Part of a small language model's weights: MLP 1024 tanh GELU.
Each number is 500 + 40 x the weight over its row's rms, rounded and kept within 0 to 999. Layers, rows and columns count from 0. Numbers have three digits each. The size before them is the row's rms in percent of the matrix's.

# down: layer 7 MLP down (transposed), 1024x256, rms 0.154, rows 462-508, columns 128-191
# up: layer 7 MLP up, 1024x256, rms 0.161, rows 463-508, columns 128-191
down462 095:476478505514437516523450480465517480555560536427560457542545562529577541513595478421444557464528496504522493441492494440494527462469489535541459440534534525522487448509493514434442541487488492
up463 100:526476605459442563483462443505510520508440448497545502549445511576521554460536447528552524534552490459435501481534473526515497531446481438484502455510535490559521484468412515557590513501556553
down463 100:490474525446491463460438456506512550530556500389499503479456506477477449573449563438552515482508510356496495477427527516552504554581531454482453520492513500491519496483512539467496471505470476
up464 101:524499531491475483402509447489515501455529514487470442522453507498524461503518581528491514460497554475494498572425424486533463522477523492476492488532502508467456543551532574524526474512471486
down464 105:520476529433507477544532545475526508558533515542530544542491498563503436514554489423540482455489439513478481425602517499607471468490478492502541492497483537518502509512459429516442556439498453
up465 104:504556593483475507528519485530608514580499483410505522581507492486482545493514524478527576524465522521569490571525503466459457480416409522427606488427498555516540457542450536532529459483456581
down465 101:490547461540507517558441618511416543477424522497521473512526434455469492486424522570459554559555511447462508577505462513465440472443575525433530472490449564556505511477548428546507464491521555
up466 099:559492524519551452484422553515447473484507508503503463491400480548430456430566558525503402525531483474499560518453554470429483527475485499514527488538503510598529464494505494488556490420486517
down466 101:493456441502414505501547463499504521504467496472506479484487498510494526542432435500486447472437542453514495534514496500516503481515474506515452580477438517486480540440488471499440482470432459
up467 098:441551504474431575406440533494530416500532509555472569516520583481497450564536520527489489532454478506536529579480517492468469444502471529475547489509507583513501487494492482516530513514536505
down467 100:543516519479418482534466543603466462494534499427512525493523481478517550522515527545534516452542440576524524502462471515473469523520506544521462599513514490495576459531517558483485526491502506
up468 100:559488480501493523505453524520508470469554460542523527415498480434483483539590464409494414427490560472517503434547548557478430453523454507500514491540589522549522461529526536530541530463520547
down468 100:491540478505522585521413480542524525524528475437520550481526497567498543513463429597486489495502515495417476513528454536517554542469477432547501466514413515526492475519484494520533493513496377
up469 090:560458554535565511579468496548512489548541486539436509467434473498514483546502534486567513495569512472505426415474469477518500486567511548507474422427456482464463499462499495495473478439486489
down469 096:571478525431515365502538584454535557492485493512491459509511580477468521499477457497539440463482521478508521562432523477486543491558494516525550480481509547518535494493505456548496549449505476
up470 110:460442505506592525442498526469584450532493516500463540401484504505534502524542548491519452495495534486478531545492517496501490523437498488544543481408455441509459487519420468494488509436450503
down470 106:561496483420524511516530480549534540450477474499539511585543437482495481549518522562428512539530541499445509450522487535467447451475529512484563502556509517483528592469440514509467414499586526
up471 103:542553505519425485485463480410480476533488516525486496566503441502500543477459533604430457567474504547515497564477421442496536541526496497501523528518533520502511527537453515553559505437504562
down471 150:554465484492511497563468447452476409503547519481523475546491512517590617420461514495487482569445481469519481445465543436501470561514545500531549533524477490494502566591460569554499487504544514
up472 102:492473489562498453464499456580504457591521398543456517563561459550559473470545504526456499590575520513524557459451509481484531530445517539490504437544503475544518468483412520568566527565510500
down472 103:484526520525528545537562524484476491519530541523458521506488507386442508476494444496554508497502524474544501456508476505482454462547480595535490544513510513498469581509514559467460472568537495
up473 097:561521551500509569604470492539507491543541493500425520510489507490487509433496495454572558468544508487536516540510524488526514514493494519503547508533471577573479505456452476535473470388464477
down473 103:489478494559563521535523467504486487478512451428448471482511497461442541538480502545493547513548585503502467475425521555556503504511449550465500540452451540522486546480529468485541475466527524
up474 100:496472542563497474449542443549556458495409561461522504558476475599566477531588523491509507429487538506491443417474488509518509516505487536547525548597424474538452485566481505554510563421442497
down474 094:445558402431551574582515535519478558553514473504494496495498488470483580489436440454462490540540455518469462493512526534466475568544493441529470502514560499516611502508539514524496491504558503
up475 093:500518547528529463537438544498514464466497463479514571579471541526453459632503498463552503577516509536467431469512534475503524481473523508499518506475481420533552487532485479525508480451583556
down475 093:501474550442500420460575465505597549547530442494579489503485553509524527444487548561432485424503548491488559480521448514592528521490489498517485488498447559466495432472523493522539427469486465
up476 101:473477544514529473530426532470477473489496533505483531443464472489499469571506491503554521472507500505462473463539462502500530416508381491525451507561481492518545435555523490524499448461442501
down476 102:533454518451522417520478549512440510441543489339555486469466526530510536499546483506528469534552529473538416456477512535473383545497492543498525534456526511509495506454525489483538548507468480
up477 107:514486503471533521515538444534480483506498540472551594532573533504455498545547505551506434618489462459519460517502458515475508500492515543468482538453533474530534478450544584479541498514470487
down477 109:595532584480503481397467552493499509498577576586509463487483551500465470524556514457564542519550506396485433562564484503462401511477480518544509483511417553487530536501477536565466439529582487
up478 100:504553479483452519537483544504529433534539558494449514477428519514513483510552488497522516481507496486543494420502478496458471486496471523443501482468520583508459478560447488555480538501503502
down478 106:459541441459508470507443408461437539464591583514476462465472443440537525484534493566508527505495494439433457529475465457504455508525523408496498456568528535465530443430495524528426441488492482
up479 095:578508541513486556467510433506489551581535549417469501461485566480461487541551543575519501489496548450539480577496485535575493532550528538497526471488528530531528523546534559493478480526491501
down479 103:508515462469532439507538547466432530478523404431487491503494513542453531529524563527452416515546426440444505510445578536517539485444488508435491481419544506494487480525474544431500516575540478
up480 095:559450477443532553419515524535526489509478524472518497451454454507489555481534497475550498497520532522455524496503514471567491570484393475424527540512514503456508456575445483484455506484525526
down480 101:495514532538476501511522521444473520457513493487406549417504468431483451454516530482479459524508422508499452463516525569473543529509546494467503516508535441492561566431498522528488471532510520
up481 105:457521538529453510519501511516492453551525496447496492506497524517494550480495433476500471459453523525436604438477451544498471491495443447463507476442527524544500465534446538557477467473529496
down481 102:448565564443431473540532490544514548483502467528558562472467529453454481553508492431542473451493480499553496548525513463540544588482467621555517462486465510470503494541506400511417582502455519
up482 097:505506486501507505473443524434524531490548472541449412504443546483544496478518469458415534568499529510502536437477502490494504548472486554466412443531505569494547487546439560492483506432425459
down482 098:539466459570431562487491434501554484528503473466515523545501443469529414557508479561516471448490559450438519478543494480508487501462592484465455528488521467487439463469532476487528512577548482
up483 121:521498450439427376489449512571501460525571513518473555523562543504481451468478516514512529509456474548532473571539503505554467545475563521465450486544587473564551490499512575473490532581555469
down483 143:492515465525379436465482486539461497445519478482486536510564551536502431490466502495539555504490463517493500573533548487508529527502500522545427506511539459536489520573467565496493422561558560
up484 098:418530422498481513460569467488477536498546546598496471484484471503500453518556472530524466549473508407472509497548481439539538418502488523480513492534482510502512534502468490523529556456504510
down484 101:505473459478497467540445552433477570516519428474445502574495451531529570548442511549406560529489471468482442555472530588538450546474494452509497559508509487514493566481499527512433482530485468
up485 105:484454533506493404484543494493540519499521433545555550531482486408505464452519476560485473512530505448515525517505451463406517497554425527486556504525525471490413502502492498432484484542481519
down485 108:517503406472578558521397490467458436524448514543486553485448501558493438490481529499495474490525482549474525513442487506541509532497520493507478486415475450459473502435497509540484482534492547
up486 092:520545582537442442522450533455536566536532449493523492489493516489521491496501486547546498457454482497561458627467468557428505488454538449470499520479534509498461509518466529534538505497583574
down486 093:539535467463490433444440444508627461514498546514494570524457502487510569541488532504514541525472489418443488509584495518496465452538504480463526532525489462510467521467467503530500466480500442
up487 095:439461460453425527512534465492501468542427514498512598541531515520512505476520547491438549502487456548568555501468529422437439503559481490459621521487547518524485449482487507504488469541515514
down487 104:526508459521498455515477429498528475499537517457571438442458468481524474494492474475436418517480486449505516473519512487462611526462561494480531522469548553503494457521443525505503502498539494
up488 097:478381462576491519470458503522479536504480513528456449470526420491465475543542563469480544476461484551553461577573494543514427472435489506500531487522535495554474474538435470502473500464473493
down488 098:507503456419555525538462380509573495442490497537522417522440543540436538509517502519512487484431490497463510557466484447527494411554492462447521481428500472486487470474500455526482546479484485
up489 102:466519564483507513513520584448452516571566543522488504466499416493493419498485497491582452528458435516514522471437555555472519547539461490476513528489555562429512485492566561516465547499507457
down489 099:526506460535498477523475457483514519403484512501526495439499522566606547457505441546438475578582535509529474515563508493577505405501478515500473497510509462456403500481497489499546517493449500
up490 105:454531507470478485517449490514568534456559481553471543471541535509543455557497477510589517514441454516451507552477515525467564492527486545488494487574509496491449468561495574537502513523449509
down490 107:629540544454454523520408486436428428476491483530523563560473489533598558511502435555532515468461517473400522475540530506460466476508488460491544462449474530445544487518526500487576559497453503
up491 093:458468620532568559507413544462559439445512495540517474480555490475503527450513506472531468514508484517611452456444546520557503481512541533512484475527529454510465505535474475454518486554498515
down491 092:507562438451497502425508501538542527559473499553462551563435523563464498530512501478479487469512456508455540537554502517394496484522532506453534584484377545463550493461546523515506579518502497
up492 102:439450558472524523470535537538506496525467495501457557481550437582570575507525539487476423509487560514534501509519512460520478431452515467457527509490506446507530492468494510486483439564527485
down492 098:504543535553543543425494485504538468515545510533429505513463522486494513434513524564478515460494495512484454407479486517604522463510473539539488450446516546481507483478454502498494558523488429
up493 099:489548456537469547448460510479538492462468461465507541522526438535645529480498468458501434449441477473493504529498482535456479535476484497509524561487495555539522480469548487517522552528527553
down493 097:480510523509451464518527511483509502510464474577514495525454493468530492479492517599506515507622494523498475501516421593547542511435505457398507448419514452493495488478506462541535429501486521
up494 101:525534545488564530548494538437551494464451476534518464428518491591475533511569555545459512476550512521472537497509485527361467464434519442481486513530539443466523566499472488423505514418522475
down494 101:522542509583581487523511567412406501461530527455464526531472496502450486503562498426574533520556512451478481539514540467564500403560453529471481494569522581542460500538528506470462512538503514
up495 093:503482488530504500523490492496499476521462520536460520511566489475484526513488485396554531567519524522553481443493502476518526515499443514541525432477512496444489586457484556515494595536455475
down495 097:517462502482504435521479494479504555519460471499447463491479490501488534554495484576479532453488487444542453584475510419507510494503466480565527552435419531532525496512474505479420517507475484
up496 105:495465555473533437538473518486455498478588439505639405454461511519522511523485544495496510463501564523544475525525505577497509424536493528449562516481485528409548507438480559531438556534509521
down496 103:477409437483454517496525562547495516489511479504497452510471452482498509546591504518477536521522507488518526445521439559503557448505479533514545505566529481519489495506528463487438536512549446
up497 103:447485479479495553550492538533481505586528535514451513526539478479534501530464498492464478454496477505495501470504538528514520486578526481542487524480481557507513506488440457470565490516553515
down497 097:481530419479531491451463503468480529494475491459483578496515497450378561504509543509540444445499511457482414502449504484491535538487502499453572501474480410529521491468512485565421515479505440
up498 096:539491510561528472528470550503376479583485565498507542513482457502455535527528549546440516517504525497491473537420548550554461445510512503449544571455470530501447498487463554467554553461507491
down498 096:473540487499469511475503476529510516468510483440502511577505562463516507486512573529549418488555435480547604564496512490519564513472485475454496418481452523475583418531509456532469465522521502
up499 101:549531491518616490446463520509491487513459474556462482486522450527537519481501496447473530589490520475548532460491518505517506442544483523474512503466441454533559526506538565448610452500464493
down499 095:483544550497450539448522540544472537496479571510476500524477481486533539501504517402437466480487474518465430511471480474479525473468433480422481478499429420524514527487459478464403535520471482
up500 094:476529522494483530457527506473477480560446522530482479482464513536539444526523507455456564481565489503448519555527585508488480506504555517484495520504503450509486493467502508507504531463479526
down500 099:516512521557472508531485461415503520526464517537512516521491510481469493481455560441534588514448483481551521479487459520442574501533468509507488504451513574495504437527491527547516382529440472
up501 104:541513502459482485557481466456562410499523560501514490508488489465495531490521572485544546445416440473495464455473575528529503501484463439479471458500512481569456508538416473512407520527538487
down501 105:537483469435461564479439536453497498506461503498503522481525510539440471425547507514494563494540495474509461472548527447423556542535481540502582490505394499517536472544474465467448472473500584
up502 100:483471558464525473577525494495579498464496498508435467526438501544498525504473553476412626487573494520523504486513529509503500553472539474558524519536534478507463525559503435512566516413439517
down502 100:456510450588442466462358449474484488522484463516525514457532532484501517538445510462514475560458497504533539501535445477523542461532484504517420486493485541427447477486441497438467443473503482
up503 098:514486506489482470481484526492525429496576437487491546510427490532508478495492495531510501511467473523513471497443477533515505451475416551515445499532490443478444469522575490530475461526433482
down503 097:567521561464539490425552450537480528482485451413509476495527514527467444419427563511526509471563529485514524498475522529501469439519501411472541462491482496512562462501490512472422532457490504
up504 106:477500482542523533471564524497540505503537482441523506476467539522563484482553476462548527479437440452473516471536496464520463467498490491499495436472511535468559520455461514550508489489494552
down504 096:450541473458490491513486584527459525506478526542518448444491500562473525516478510522481450524549424488471469500551495484463546460442494461535456528556510507504490520542498477545478384497532401
up505 093:560469444550564483527487535511499484488440491627418591472517502421564451481494516512546504507481512467522492469547495436555476522523484466462458470536486500436556520545507418449456512477508552
down505 099:567543549520436470491457484466508516488539574520532581535495481493502485447512527488471483512446467441481473512568495595438458526513455489546539550536517462424431431530457466526547504499490474
up506 094:511518559507530502559544469556516539457583523477509513485507522557480510496452499558489534485447479489467544457537497487528453457506478473425488510489565485464537522480498469523501526428490539
down506 098:548506511514463436414558534467450471484482470502460519481398490579446493510471536526525428443571503542484490504479497557460493474530497527517587488512451485475543461475476524481467508537482489
up507 096:542510517458487468498503536496588523562470507518502511520486518537544518487553430474421508489517523414521467519458530504459486512539493459511500540434492543511418488453618481463508541531490513
down507 095:524462471578488487442489547513422492476545493478558558498522534498467550439451566431510501511478398447581543542488520506522511519511533517495512472480454451483555561477486547458454482553560552
up508 100:502514486408409530504492535509555514535493555424443503475405482562470502473583434520490499494515485444597523414453496505490470548564521555441445491526502511487435527481460529432476529574442458
down508 106:505398484468530523510588508484496536464506495508561519516643557518451531533398509502478465529512551540396508630514521524526531541523503485503560552446483459528524503483537510502513576514533463